config = dict(
    hidden_size=640,
    num_key_value_heads=1,
    head_dim=128,
    vocab_size=18550,
    norm='rmsnorm',
    norm_place='pre',
    qk_norm=False,
    init_std_up=0.0202,
    beta1=0.9,
    schedule='cos',
    batch_tokens=[131072, 262144, 524288, 1048576],
    max_seq_len=1024,
    train_tokens=1573000000,
)
Each number is 500 + 50 x the weight over its row's rms, rounded and kept within 0 to 999. Layers, rows and columns count from 0. Numbers have three digits each. The size before them is the row's rms in percent of the matrix's.

# layer 6 MLP down, 640x1728, rms 0.0336, rows 19-210, columns 576-647
099:486519459453445529558438475567475537451517495651477521515471533494538562462431521577420487519494420539521495546461535493407553540576494499474473474537454515406467510531510486534467528398382518507549523468474486561488
105:498461559459471562499588525556490567531524544449454435450567423521444484459465567500432520482458573507470522597585452485518477471557558486568529512479493528495546484586500529424486553538568563442462458454539555547569
097:453497467534465503535530516495534534490551482493626442547505507485500581416495492454527559539479565418467596609475517538495410519546627511486499559568522431475492489620409417521490609509565535520451480432429500573605
101:500511582579474507474568533564460462470561526497572561514451514450418513487561462607481533500516491568453410470495619473465427462540496465549453461396508539502543470617564465469374519411505485530505545453541421460598
105:552490550580438475580602527532465428609472525491468465518514515579405404459517483511544438513449552521493434527614543489552576524439466486505557578521528529540510543469453510558446439451495553515498512525525407401395
102:549483525497566468419535421466482502477477567470465477549457517421527486486449594507510503412520497523415486477501503427516486562572543521493450463494569488532461470449578495491453490561403475571555443484359521611484
100:372485580447507619441521401542591467558551513461487529490415591557485513502521507456478428585507535426552549527549464422467455490542460507543506516454425426461488405468545483563535539497551527464466416549571490401411
100:446513506514480531580480528557403594557477682405586597575475445438466453476612528514547433519446450554524487434558497502476400464540444472539507512580451504541505413574526506502495441521370486533520564506487498449492
100:449459409559545522605454461473488580538582426524489588467444484557530525470504521555457522508538448422530493586536519502496528476597566492558499490516498557542551525540491490465481534438429533579586395458531526452512
102:529525493569542443484474443494453503517525497440546570469450515568505447573564554563501494500481494459505495511552520489478464487553460569480447524514484384559468509512507492495443504554470455456463608489534418534436
098:493495523487455575468462496516533596482454509490466504458485472505472492586504574530513483534500519638522530479545536496503436506559507516475517553603554546526473564512539643475498492449469521530528469496506462537583
102:443592519481448446518506558526494423572578539452470527509509467507522525494470498553468523429443553625540540470526446468470473469538506518532511530461498457558492449429580389549495492463513425482500506524537487459463
100:512484427439411523612480543508587398469507524515460562512547465498511499499542535579529495450536510484451465459501481536492462523391449537425539453525486451492480522551501487572505537473478532495548460488514508479418
097:403507448507473482493549494525387480522543540433526570469519510503419499459626537615549469516569432497514479563511568495418556445492606520434538559545508529473524544534459496500546528521619564540488493458534606595516
107:517520586545499460506496561600537535502627520467457492518463572565565413504543515487601500445523560465476517576441579460461496451534393578417659543531463429448492571417535468510569470441528622521567468553514513410433
097:514574494502470581465514458475469544469468444370493457588472590476459467494479535483480405426492524520435557421465599434530526505444492459573542509483596530578516536429452552548531559452505530487513409470404605369579
098:391425453537549457395495525454523534557581534564537476449461464541519461406586469431512420487579490517531408427508335527489552480532533592405508585461538438504499501435567489552536570482521572452449583562475521465511
103:540517407489528486520487436464549537556560553589465473484433511560575554429468536430472534457558590440486495615478523553482511523507477542481503491576511543602541501564556451486492504462505451501416526508485491515517
101:501519569454503546462590520527527512388505453538458540494428570506509511517485416483483457468468497578478493528448478552583551398557563445553501488486506479464518510506582463531441505566398451507465549556509491566490
096:550485456537447493471519522465515488551502475518495435540508430491507446504534548401576528481461532492507451599492550468535615571499584467475536486527547524545573608436560526445464515531539435411524428548499477459417
100:521498492468532567606456515521481501530460501485566512503459483510453488500489625589445530480446548506406532499467440532450503542445665501465389552481521441535501482563505589472511496477541532590513486560556529457485
098:515543503463463512537463495600519550418505463509533454461484535497525511636439507589469474571474422482404517570563555492505510425505564552510417469465500520490551502497488511506526459472535428551559480472487431464517
093:449577546609494454548651577497644525439510527495556546584513547486481476432562526633426458510481532568603529479480442449574514436521540512496538506531521534561496515474492444484439495582503455560403519479524416499581
097:508486524458560500561560545492455497578525445493422508533483486498520517416504591473455509484536480400536507553562556527430499506512572478528397470488472622422528508541466499562592484460506464470603536550480531419490
101:422469511543488476579517527484444495484525541393462516437613469476532497458488446566529465459612450573530535611388502497509580493444573524423489480487533448578543583458535490571507485559537473514450510503550543477487
094:461588522452539597483529498484454506434528392451511484545450473484530455498587448465441473480497440424458473466537477590543491443546521471529490532564520546506501492531618496584526546402543546434524449464529492530484
096:524575408496458509431507437529500522555490532481510460476559527482482462573550522508467492573522500491476491426418619556464512503487440517572510544518470546554475509534459505504523459450558608514534471508518548437496
088:411529533445495603431491482465685496549438483483508508517561491504523452430541529400480528539529500512564515497526398473491528525519519571527512552434473462520436428549457471468550466450504506459471575549492381560481
099:476393527499425534498429541490474506554546497406530418532486477448481457462509526559448491524439446512514479513573448527465455539594529554554544473511473447432525423441444516527544546504446545462516388476554547444516
097:455504506525456388502506528476525553537439528460527432523597458549459529486532508495603428456622450539539511405394513484468430461475462462480505531510407523601459530490502470605534465595408520482524551387479585496520
097:492460539492622560485495535591436353576479525540483466535545508524617500469465523437452485485482564496473483485505507461493510493633525508476496513565536580438548519496573524500618492499492572592454525564474489489484
104:486485445425508496617533613481516574468550483402554560529440559531530527470530498528565432434506503476559507483407500478512557501454523492449556512444549489449557563472426476546453487509517440602467455618532510487501
102:506521501480428564469377475414541579443618512520558434429502512567471478447614523507587498499569561557493575502431528596455484494450500556413446509564461564543532477523503454482462527539565510628395589499500553553528
096:406451541596477535429464550501520568495519408461555497585508481449469528454513472456492549554510516489457543513477532478477508587516525482542513586435463514503553528422518593504585417481531508466586436412446513491556
099:539426433473534493518415567513434583479511549554478394414600546564535553396451447524500453492572466559509599501552509456511494515482473484529535513559505511483444515471497516465515596518399415382487478518504458486392
099:467509471528429452504450541535495457575480520488545434404548516505362353492506445525457531488482560547447433391514533614510470476486474498480436526389486496495494615528456513473524501533545521475540594556538575462460
097:581560413473551435531475505511401592476528534482567605534556539435549558528436414470472547492569505469521428482503564489507514534602578453539439552507473544486499507545547480518498560430474543422519488521545532417516
102:526477569503564387528528462534525508571581489523573541501421484443541524487608431420518483450499556470557479498474495486467485510483466493478570521475533476552489530461468519466520450483504539500415550559482520528557
113:613466527521408459539533480487492490518425540497533462515546482517458510446468544465549519520563491569567421425544538489446494520472505478593443461529451489515519473585532554526453640547493466545663477531462547503491
103:450475512499507553493510599473452428456494519455504507588536450531535479491476563417466481429505579449545520487520422488484458536497485547412508534441508523569485522453480457598509518490519522477594472476556412395517
101:508542506568488536476599506495417488529467611590555523486474478439434431522504457480560507541451600421549399543439377558408549439521399511458469527520437566501483493500493365459343514449564560459440469465580460461487
099:459379493468534486573530505522617453602511432492457558502451446510534524483540332567542492511539569513494548537429501479425493473481439545501427561529535450494474440490538518493480459574457502587548430473415400470573
097:516483501450534503526421516493470594483451385479479592543432506532484525457516559498524495539396579559433563430496493450469541538516499446554492630591514470526556492488554486486464514533566550544534556523473485543654
096:555574501455601560489500550510359401476569464489525522512475449517573368560510439450467449562488573464465503585551508450462485487420539404519401437539517461460538516514360508526429539422515500578584382532509439468455
099:533480514465499523472455459501510484567491397465499507505462506524489534596430535541539415530412509499386412540586517472456446525462440502472528488524498443472429443509542499568449481458472468469492428418549454453355
100:584513599441478525475517537514477535477486448447555554537573435457548603469524463511425459518482547371566447515517496450480550472614451530456556527509512452481360535440557494489519470542562539503560600505595453476457
094:420460475554456547533484510457486511538480384566475444521508477520517449461539516445536481462487474458470568481533511541454546432534493513458564501456519555457574518525523568452437533501469544573456522513490602464529
100:500416499551492499351566509526500547441649495584552452467509426508503442455562507524535505569466548521512406469532467475509456379484477474509443552430568483510487453529480531501474433476443428490372503496412493511502
099:547599525498552439521497538571524507466382580540524438462518495525398513553482596596612484453509501527446450543496486531505526535530451554375565473447474517514536534477515540448540536508490540427462536521530439515461
096:480488566557543523502461491546459489588543548522530569577471604497438498500499621471418518488503509496544560572519385445533484429578472555517497445464564512420461510544584486485453553484525422501463502439438426407568
102:483565547490476474592542466578433469454486529531515599514426544478478487502544577570484504464447516471540556523404466499514394482511559577590521556537591418456560465416489444441536500456567551550602592484545441490442
105:594499494489509502429502495522503529453533416494476520502441450549550424492593525506421551467534535440492444490496570568489460439478509556514582499417553521518478435524500561471526512458440420578476495447453534543536
219:537486460527524466425497509517557448515502443487532511349535522526482529522409561498506491469472548578454524484546519471556457521487504427412417527522535486497529521507533498465473594617519450464436581545465411469476
096:466551449551494571489492508513567589488530540482582437570458435476581476487433591569478504452452454564502528509463498505493467534557477507584560544525508527553480532534575487498442539446503515507597490455496473518477
096:513546518500451454489538499513440471486500435546470365542530431552500507513384528481548474563609536346491523475469445584550497549541399475460458541418461507558519547480491434476513526581452525565569514534472556385453
098:422556510476477413470506479514489539573526511467498497510471532483558367490505547392586607463499448452470536495498484443450484465497548539449505509580454541505455473510502438533489487514583370483529482558615433477511
099:465398573561499491516469523516480502479487481404524481536519477530533542411488450631461421556484584561547474565527456539461499480551508524502476438501546480476469519571438481552452518556440531530540524548446574507459
104:509480494588412451471550463498452533442565611531557450497526485476498438430463470391455412476462564472526454478554465494592436461504478559447548450521476531480489472527463453563479490535500454488462536535476571541501
096:568475522448416511519532487470557476547468432473519492489414470547428521372533413559467504434549534523518588503445554483528523464463582478476546501556507493532487415425457520572521545501578526456552501501569526600498
098:427455507489504522404509456549511559444511548525474463414520549575465400563521474603555512418559452517489384515437500455465450421475438513439494485543530514467546491416449577485505475541461556558522492464579486474502
098:560518510498535569532557532536522486488508384476534390518489472453488460502488344533436563462513436500432561417532533523488519504517493483508609511513548528608484453524551462504542482561521460458579586526550450508486
090:476599485496498511544451426480391462523484519473532615418487485427481438486510436508414509513434424447503492387538530473494473420532500474516479429523554499450577591505459489502497469597479500480442538416548548506478
124:502510539549550537514502510508609450550419536511480547427487521480487444436421593491472472494551555548589469453581460508464517459500489550551538489511506466597447533504488481535504472654523464454582587579490462412429
097:493553412457562421400451479487531574509546593536467560446541568391568480535469607510544466451503454550472529567625405511536523522544524520626490472480447486449453447523437525514540434509505444389418481533596495514498
094:375487528514630578498489487472538407500409531532464484508538448487461497514507464405403544465461513447507485476480471499468526432504456515468451459569510527535539475468476520489471484425482505496566455464460502521413
093:515476475488585431456520416528421506531563445519396416518543467538550472582466403485481476431426533530558504506430494529542399522445584467503534407554497518442471462479528450497483479437518533488502611443561493473527
100:477503451498570488484502457495502545545531555478500578574418456487517510513555484500431480487520529548516494547539516603504491498529475581524560452507573420505500468555467474501548377469360536548494570491499508453484
096:501481553507563501493542561475548520475420433444410488457532481555515523508528521507507535516436525466395556541458470581443555448593490504549510529551457483551438558572587535550486518490489578491363496498491458553474
101:500537564475450474541456582516588533453444522442491576446449419561463515555581400445582435528602473507585566519459579483444503566558471578453421538450541432534497505472570452484484506505444468489513493541421458449455
101:499456552474444598355563494471500525549454549403516477559508506492576479490545472527464407526505517476499501499422473503500500532438455472474545530505541528485495568575427517493503508543435511543485586490468424509447
101:425526533428665478492477485542471477485531501412518636512559529619511440451468485510511505509541507643375574482525419424435436525444558541507494504413485526413529595501517420461573365496511584497480444491559507418561
096:545497549531453467509515550602423449435499537500554472455504638447486567520508460490506522528463522496553612505415437458477525486585516584485525489421406414549430491461435501443511444430454390479485578445542551498483
094:521530497522445514574457505498640584547493476483544479518541494439448412499467506529488460469552495540540550421443450530490515525501469458552541568499471525487502476486487530514537518528564488495528511508494554544538
106:480469507448453571465504461481550472373582498455527407539426479524611502496521582497491537417491490443527527545446483431551475522455446557505579407617473508572611442480556562532522542505624456573602389534564576517526
097:544507389510468446513540426445488453452537513598509603488443527524488534440509422597526523463601539500449515560492479461518580514548452521447532550524516573446529543488576540560505516555533506524547534498573521540506
096:463481516503547529468508444459523522578498580479598481628498471370527468425541464521507538489509561473473473539526573531496463535497478431550597472529500488489561575437448478517508473542556518439466547570467548452452
097:432523469507545487487487474577454465423446541450569562463489487503484562483511518556529548499452535545450518517481548475503481534414462415511436494504495468465526479507494471473378562541455474479491518416492466545456
096:509502504461434612514527502544495467522397431526587443529564531564497426408465491524419458440446442467429519472477557485520453522496491517556455476477451455458478546488550450496533585577448575474402571519524506511521
094:543538581515480473658452378461476533523502549498486513579511450437444520670573523526477574500560500438548450482457492456487551558550450480552551557501414474478492516492433532518485584573572473526467509525469505511469
096:459586560486536534514599514469396482478446533505541482491546506562486528487520571610411486517430532510530616520458399519490486523555495393561479457433498534578506505447453595435477418563508563374540472522381530489476
100:500515502407531541563475442520473534490465536499512452519534448445493493612531528450450468524489562398622437448518475565475375476573462570506446488521472441506591589462489476528421554560580494542582569510533572419532
133:524582550517504474645486509485529506612497567552588403562540343515517492471501539425515500546478453441501474542549427529505515459572464507552451465489502446428465440465491478511530473515539515459600457437564446422441
105:422541534465499545529438477499519433585537466451567428489459530529568552478432569437524503563499583462487644508428392506444453434483506474485436435498474468555526477489449477518518470515520536547555450472585499487476
102:579479538647480458504568494496569494393488453466488507476560566524539504476411489412546508580510506499524497496536533512491528468411514547469439580515396456353544411533451495395600512555564472634489573516526485491497
100:528511519564470508434499484453398485503540535499461407491464552477523509546530501576479571543509528514449432600580505505546562484479565569474571521550480471471473494531509461541475532479549511520535469535538613526520
099:531505556637481565487530499505488490425524438524461559485465481434498465446504560457564523477443482491492557550417508473526594529545572518505569478503470474538515490471467489384561529462466497478580498480477537507475
100:540516479463468518531547554428510630474468484494520570428483509499486448519511539473513473415530439484563441584453613547548594471464503488500467498531472523419544488451458502516490518534488502604519434387497535555565
096:572544541528611520470463560459534499469494419537511470494506495444492452426518514556426570493527517465544409579464593502495495510479593471544547497475565528551531518490482562493549585427404489416524512477512440515533
102:516474403468596428528567475437475560543537438575449518563502434576546526440558490482537494437506454424519570489480465576531577459463442478460458464530551527478460571482525480447492446472534473521488529522480482420511
098:506459537494455543408490491525434599501544478452422517508450454491524477500540436497426529519493500450587467567468465545539445547500490562483528477551525466495512504440492427574478571517488565488537585527439455429414
105:559494549489512511422493487563434466463516495574453448430547505443453469477531522437441437513562551445586469442597454547445418544399605499498468515518520516451501594602524476498536577462472573555464534456511479476513
100:349535472529468591534509548499475463545458477486473469515456463519502421546450517449456485449468502549500548502509506394488531487555465516541459494481476529521539466477530568476453478527459478493525472543588416380485
106:633411605416523441469505586505531439422516612528534554456490540407451502473531601580585566472559395546464453587491560539496484519569614533524478457532553501439495492536594561492592461530452486416506555457553512555505
101:518559516427560615515442517457471481525560482537466466481505459523491444540528571516493452498564495552579449554510539393413580466488479534517421459601531484451483484507572567452461491571504551498529466464472463433568
096:470515474495441516481398466444466562477448621544467417464490577447516505526504479503461507521404616521452540500605501416473481517568607463497560555473495571508502425579502536489410426504480556564497536539436531440569
102:486559525514594483527499503488544456509508423496589486514483597479501464454485515465450546502476525574456484449376520492465442454539555474504510515610546526555514432480539493464541497439529466492501533436467528475514
110:577596423539491483418452529454524487522440510537436459485541462560484444483547521515439511457504552524539505481568559504530507442594468509525494462519504444517549484461413544531517489523520430470451479562510498471548
097:557524353562516512488451479494500438531556487438527506487567415618461461560507422576453477549543453579563533559525509501481512486579471538507500507405532476431426419430504418598563426450474573550531538502528467494447
099:497424533459507511556501457424527505540409446431448481507560502567537508418507426451539460472501501300479510487434479575491506458524458451488533542462544418534457511455496490485450548548498468509524449476367554605525
097:470504505457571570476577475544506447500614508538458469482590570493558530435485483573576444507419605443518545445535413506500491414428490553468503415541498524445528527446529513560512389542487516500509431377502481471498
101:519460431501570462611493493545449457479445649453473475411458530606532521546466530580497473571486585467544530437546571426508488548518505564439546473544545533492504525492468508563444533532552520430485477571529450550547
100:439489474545528504540476497415486414571531505586510631464551467462499503457432502463480470499562533477494522527506635475476458548493588511490509542443518549440551466536456581525504569542501510523495471561487510478574
099:551538488472454573474542505494484531473496446413545551451450567551516445529522569520460439460542465611511453474374532476417538470522491486472494568439451608528550512435504480569485513518514477600531506502522454420448
094:424527439538514429504445625570397421512493415509545442589538471545487489544485469482486490507504548587490585473472500536544535449599588549439513432551506466453494505498507447513461472466539421482526512531485533520636
095:548441494469598440453513441512600480526459528490549500553563597422543475510501491452574512463446533446497587545475438567476523542552386466598531428482546652507472478427471520540503572657487453489507553526481577496409
100:487481546439449522513400446398474490476449473539446472531503545455493552511499590557481478489448551572456571465608501474432515507535452433474518429519435458510516431449459549588472554569528475453393519461443491469504
105:505459546513497496404548581559573435490576459469560479486513425467498503452461466536417447510544557428427535479415559489497493521488538467599600542506472519531455552406441508370461447559518494492531454501569440574462
102:486522445498515470493546594470453460490528541499524541477510509472497490558533485467433518563512563440439481436438460567499531479401575545447510534585462465494544438437456550441483529472513529461531493582522523489528
110:460358473497557420486597437436550379477473559556512585497547479570558523380453547455504553435465458413466523491595409523539488539386512452521602412431476562444536464445521433548518505565548549434521514540529498555560
101:466539447430530631624473471506481467501550482517569491454505468499493564495528420498485470517483446468490455531628551408564623481558477497551386426454490556523520490487417419477519561493530463575536422489502565465511
097:471497558524486578486467458489556453447441408470501386571492581527464519486441523423557444480568541463417549456529533520497488405587566493537365530498463501487477602520567489501589553464431549441536504424564542470557
100:437559470483551531446515570662506439504490556540517460527575486467457500517448477513510494506550525534386527574450422606577487562568463545460507544542484492577476507507482454428478434419449536554482482592520477492575
098:460555529425392385472488395444474449437554596480549497583559492537508438478527507515546496514462490556503519495470538443464558504496504552483526537499540578453453483570448563557509481426505498518437460544495535502464
100:498500533440498507532408480516464504448507473511472483619471517486504467513510559432548492506550502500602558474525558404435523508603494535474429486569471448450476424623475498524413517488473586553570517505516553466429
097:511462524505576502494475551529409478516396479486535556487548594486476445472548616570478542571506546517400454473571489536477545523546574476604485492393475521498454514471537518417553377490458529443572489488369423492527
098:517564498515473518484507577482475564576483500503405536430500521463494468562504550507509524470551429540481465509470508532524468542448442429444485578475497463476544457546586577471498524520509511499474455478512489482505
103:520495572547557489394487506550452495444490452500579516513444469585450572503588363540496502426544414575439451470484452428497572530505520439552470482490515463524495468479380437539483498470497437526469481500511396440489
098:439362493504618428510536528592477528624531459526403451580518475471515480441532453484485485547538471567546524419491445473466461466569473563502548486560420515472508543473497500535572433465431520442435505478513509455387
105:508453463523518428478535419513480419395485512469448385457452469539510564494627646616430548463335491527507503579470553444425483570604546511495504521495482484513579361396416523525458429513546415519451460522428445447509
094:519431505500520503565478491505476553470543551508476473574446495458508463498540508507501491465532508392498463546424570544542540480493546476466551457571488608477509499526540395514522426590476499569536571521561476448537
099:462443504441474621519478538440553489424503585401482481428412450504480518548412609572553459518483445466531383589475402508521536533479444548466490472498422573533562585539556507548480519402423531467472438380490443514502
099:468555489524539583454552510505524475407500484498488497421484493484458492423486470491427600536518437372489502553553549415526503578590556523459533528450603433478485394538527425458514419465488406480530485574458547520531
105:508483475572535444538505520504376523428526479509579471524530560537439499533493606530526437554444535352467530527478460602501482476498545517523470486456452564497537477471499500493490484591473559491506439449542454593517
101:539449433477474486532430600456436425411379521511492472488525494565492567542500421498523480498555584403434477542644482501503513582437459499504477452516469518506470477527500532504464590526446507483476440403486514558389
097:464488496445583627496557599506499562460476490519511609549488478461463538464592574464546538530505435506474532426464548549466440451519477437473631535425512576505435533582428563508526481497474465522505547605443502506533
103:394453390471477526532526495440442545507602548500489511428523578476492511501546524475523664464538482495461559539540410434493556480567508483507453507510460519425516458531510509400546488495468545556499513554587470505472
098:558417369571520519421519503546542408533497419459551375537515459519539470492440487471605404546484610431466492510590528489454505531465458456533506491614504486518518480509440518475534518503458544494520413477476501527516
104:583497530483556524545527459503427400471529513478481444440451532509427531540537477434505409475486449467498465517368510518506523483486493580562423496557449551405551541535471555451513431484543502543537495509481451495518
102:487430486455552458535538507562597487502518474512473486429516520447494578518494516480426408459527488430486508491494445503597490498491438623508524519550505508453562488508507483523535543433525480503522479611536508500524
096:472517613576442487516547474526463533459512500393474552482553506506484508475524528505455491487467487575496454477491454572453463495517515579475514474525509480587397598502514532481574493517465489498422457515542649486507
105:474573491503528549395529537477443512454516462508535564469513497543485468505515453559442376554499525444492476512475492505483451451452468495479493433505445470554609578530539489479554492533460649379487521558508524444465
103:535516548488530564455482550585438464499598526521464518507539526440556511502593454470487474526416377484387416506526518495497591437557489550555485470464507472471508495462414510556434476434518489371499469560458520490472
098:562580466496538476521598522536544490506585537515441471441400483438544461508489453497554527439453547522542488444565459466430517462500437506534494418423457489454497599496561477536479450506452452418511474527519528538467
096:477599444499473484453450478503505544470427486499437457537507552410575585505594479485486519478524552457582512474464457502458459416423461414530439516453500557464425551568532350502463592578422506479483494504571521570540
095:465441489551418426502467533517534435478488496536537554461429495589501524541501466410490549561484451443463534455560460558496492554506403508495654511430483510550520458485483573532578531565481441384469428488548491471503
094:512473537486537511471529529541573478573542529531452438483438522462502588432532518668533499469529552458479546445386468501513378495450503514598546548557544582503510476476450492488589527527575550469504489519513512459548
096:605547446549523532490525607557492442521485526526530540543518498552534396550453358506507503521508467585540516534500498465492633524520508534484508445462531507504496439415444498448462473552503484560569434529551423440419
099:525439555523563512515631354493562421496500497594441497498505537459519593561540458582437456506505415536526566564490554587503612523503516479553501412449467489532507505495485479527461591482433497440432554448524535521439
100:544447480587529424493508523592509453496447486529474504565535530457457547421431488497518542438508495504505387587485493450477488420493603534420563543495448457526520502538499524534567500480540505474462507627544494494567
092:419484454545494613501540503433539545599504532480554501494547460480477433502492457459539416482479536404426583446374505508498451403453520545471485553570477513480572456410530559524605477485436483581457431530453536488469
097:510416610496468418552522458481517595519495512505458421528563492484488456462456415499427437472531538502516507465515532493545434553504563506513596492527484490488523586384521459505382504536386488474485486536502543504408
094:476446441437552351503516617588546536448436482541525539527520516528435532558581494448521484516498487472437520508433554511504450467489446563423498509475596446553493490483497539602488515466518508531337526514519521442475
099:520580609547530400454532479496508422527465567571503459525494533522486609510502525462624548514522447600526503516534529446561499567516542507530527471425445504521490400458489477534514445501442495530553509525502446362445
099:522492555512434548438404462491491554494497533391561442452482522595575493494493574539573477482571522576532533450539567446627493520442478484469564544414583493539472572467463520386440469485549520599420494613533569487478
100:523495523522562574425493508395466522392510410458355459503437548505488532493521451577420511539562444479563535566513539483469467534549499553437400500551489616451544533514477479557511673451555426557437522554454549534525
098:401615540478534500506507424424570538497407470466523432498541485463493428440499553501473506532479521529496468502540522480440436496447450487413483508526471505581544421452397543487495485483542447487471447476461544463383
099:519605498390537524495600468492472486561509583533425582540584430469446499477496578519516519563468534489547576501595570517506533494445534533493493489420464400588509495538515579552552412545463428468475469532519568498426
100:484543481460462550520473516491570504508530602521373529510520494468471530578560541427524502581553519453484526551497525540528407523433540461452474500630390511450434430386480513489522397502499522557479536495589460540480
098:380502436553533545487412541496504591477493400551436502495507508517505610462555558557493485501550579474503592462595473486586408529515451522493430523561579455487567565501362475501551472480479505476486472516529522482510
097:489422561517491440485457547604515529478526423504573540507471472472510529467446504443432530514524444479498466478526566540549487512536585465540542539444507509523560561495479455510580510488547563511482384533542471474456
102:407515520527540468555485518615572505518514408483452463535428513513459461462560521542451511513496533569445566515463477540433403566513386484550477446520466541449473537466461446488449650529514590559557577371587451615523
099:498456385408519458498394496524455471461475553503565454519441496490494550518456499533537471529563468534456499426513442501544538461479465517447503470457537480438540587534506462515491498549428539509448566449527536589442
095:534508472557571579439549436490543586481592563496457459498513492536579522360596539512517517446479455622526473458492556399422491407484527446513574573506479524454514511467538509495530426462530484487534505478465474489448
100:440410529563551557469503503545501430482448574414481431479544608500457431429534428411492466516456494550450543393437477567468435470481548451539518501455496557412550507474579491456512523502508511435581590531539524437494
099:530452457482448407464575449367374508554538429592606577438444533556458501543485486396616433538622483476527484556537465531488504466558514457439552487523523510502490469516522459538486549445514422452409502519501439549465
099:442499535599590432465522460544437497452651530446613486519505507499526451545551507582470490512427417455590500504485523507568465409536492563524500488540501503527492559545442504439484446477427528512570561503510472504572
099:586480572405511538453543524465547520570455527406451470486469597446484450478532436491519584424550561504464411510514463496514487598453580540550532573458516499488500509491503570525511497497481547584453427518553505552479
102:495532517584508505420445494454545470568488529556409507627519430501484492375511442431456479455588512454493444509503531480467500493543513502565557509425485396598523505524442481525534474450486532492488454471462435573465
095:507540515540474490519494392531554510501517428420517488571527439544517475529406512566418475563535423413394470440465496479521484453507475511578463569524429461487528504592444487537480526527488519531482450554445385495564
107:556585529509442524423572490475504503446560556445539530509474448440561566513592481505466462465500551417517523538520519538458579442467563535474469421552425554457528504423483515574517480503623424504614469457609483501456
098:507528484476501462542449583461538507475462422495502527582534504510484497510394521481460462574473594482415492515498466505578581458460459484521484542453514528532513516556491483516542552602500517488441480473510504514491
100:487541428528525586499542550471518549615507490551533508457490513452542458504496404501434531469485542529435529395413527630480518479440599584483425508522501471447534534578538458525437415441457526528619370455514516523507
094:411463532470557487485572352551506431564483485438539449553431518546455495519509516431483492522554525616488610516481427554442557440424451586506448526514478506583515565522387434430510497481467488556490448558500522567570
094:569460516519540428488467512461504499471517413453567443483469499496527470554531473475501421504494446488426503524581563532460484465447536492503476393549522486425476467434491461566447489537463539478496558457558438551475
097:518520485498504544536488516442506449533551498565576533536472418512571452447524572548556506481542588479525500551493534519460533475489469440511513520490425551501488409482463524504463523486496521582518502540495542582450
101:481593476489505478496498481506475536517571568498459521376506548413539544497483490570527572463506519475524520542541488457491492551412486567501475450453500484420523484487523574537456505511601488514513516445474456484522
098:552469570526432445522517540526461513568479459491552483538477486512379558539508494617423537457479409496507494447513432481538515531537521503470514447613574470507490488590555492458469462486512473530547430466525533502488
096:417466517521504481533507558453502449435393482469502569421540662417468471546425562511490587539511576529418461515532512565520533519524434476498457564456475489516512412452570587607487512444507573537464508457514577580508
097:468403563507474505403407530508454471558376391454565467440539509524494530493538512535500544470528547455497519595480512608491486642455479502506548489502510583509556553554472537486468523523584436440508521524406453511509
095:449569568394473476491482491433516477535482568529523510471459481539528499568486588539490449487455465560560511407600446506509502544483447545478428478494446456407523459471535569527502475451591513436387547449640462488485
100:528604474505603552512459572492462523504497448642454540495557523464526522474504492569513546562493405515540570459557450510500480504493479563421441455394468484561464551537526543537486581460514499440434574431525510442452
107:532498523534483569476488557530508491486491397441525448465496442513504477448525478536486572474511498635523467437522576573512516472473431543566532526446499395514474487541429597431516451479509539414527536435509445425565
092:524404622531554517554571611485458459553437510534541531516552518579526482448535504456372460528512522375493521504504472521517414497603459464490488451551484487473465530573460531567566537492572464467516449575542451523558
097:570533553530470482505485433488531556625480556508505551474396461482471478531570540518463426552480352368502541507517450543460372466418487453482534531517487434528478606457504461544468510539495477505510454457507616585462
100:464479396501496561619524482466492524462526500376571424412517586439461490584526520336470471540486514428421576541546519518501484546419562474536508547449421454517498480493572446483547502522500445508598486475513597472411
104:511502540395476562524478581483592473551569546471501529563553545528443509487584536409555633466491508438396510420401547464507514571498400475466487515551524479484483428568510515469435494524435503541571468528565577515484
100:488496475458547472544469494562441505497453432538517473496532459491453449526448567500450533489560550590382498454571527424506471493507553500499482577477511466565510561520484424475501530506492550570430547427527558518497
105:506540383521474551445434440595463583461507500488580475540497544470570497505504516503517498551468443587489475428527554540450430558544507490527457513600466508496462521557587487502499509520406535445538465446561542439563
097:503469524524460492459491525409391543431556487510493418590470537419489393474521427485520465482493522512451524458442515511425488539471446425463494510531542466541501479546449482498460505536495428482454615434523572554468
102:485519547526542533551467467424559516480614431501496577507493588416550467500519485541515448482425487484443486476543441619488519455513489438559465528451453539536554434465488496547523525369433486510483472479487568491521
100:545505518432495465529480399479551511442499564508463501484491540346465505521541503450438486519469489428569486605459497461572615494419585536478494496523548499548503498515522625474474562438491434536485509615521560469555
102:503418492511477582427494418517555450562505403420555588458458453425486509569582491406512573468490480442529471505479482527595543442439569525488539486435509477579553492516436485552506609535497523501375458483446521454450
097:630524488543501520411528551426523537509460536480499549542551554478559435478534460597486457532546467494481475479480529496428522431542486486520475501402491405478494602399345510520503505504513517429541522442443415592461
097:474547519546538511480522444607553507577505602434469473509498439470446587498573599492534504479476463477506468475602433506471482540430490439439513509570534510501502516418504550558518486506562461480578425518428484531541
096:414543510401603499495502417435505559521506516512470477491473518425452471560506538513441521527496465414535462574643529540516551489493513471480475553521510499494528510503455538456554625503546477520522516492468518509400
095:583495476425523421540481549437521484442470576510397435522525494501528437502494408538490497476464490500555528565420570526477485470510479573493521549530509482433481505485569520601478588457449378577481481499540519507475
108:389546439479524542541504487491472477498476508568490550494513547553428460538448494536530448480502555390657598500459490574611577493578586607458542489418463478490549561482536486554569434464492505482523455492570523554427
101:525501321482586392403438509485427472566422516463530429507542450506484377548458488544544409498521415534517465420537524538473468433471497499457513509497498540549438571492434469505469514557527481566382489527486560502456
102:482560496436526526467422531480441499441602581518542499507531592422526542561505435495588429583470553405460533510500422555489469527553489479610558491499430496508466426563503574452486557549439527538564420540508402460447
096:452477601524519520444508573595517593550503432534496533488568508506400536460500512476494518595602543484526550545485525496517446575501518537498544575544501496451432496505569459549554419475553610547525515451421461572467
097:440433496460508479518497511566488567508499475496413531523480486532470556419538455476522590517502492484511480452541513513464455542536533396466467518517421500585460595519515401450520577549479540528418539472464454430600
097:374550472425432464412463536489542480474395622472378491525480616532433487566515434482532558529510586491444554452495428538506643524537515505486482473482505542522506563498561386524454514454523473537486632554513519559525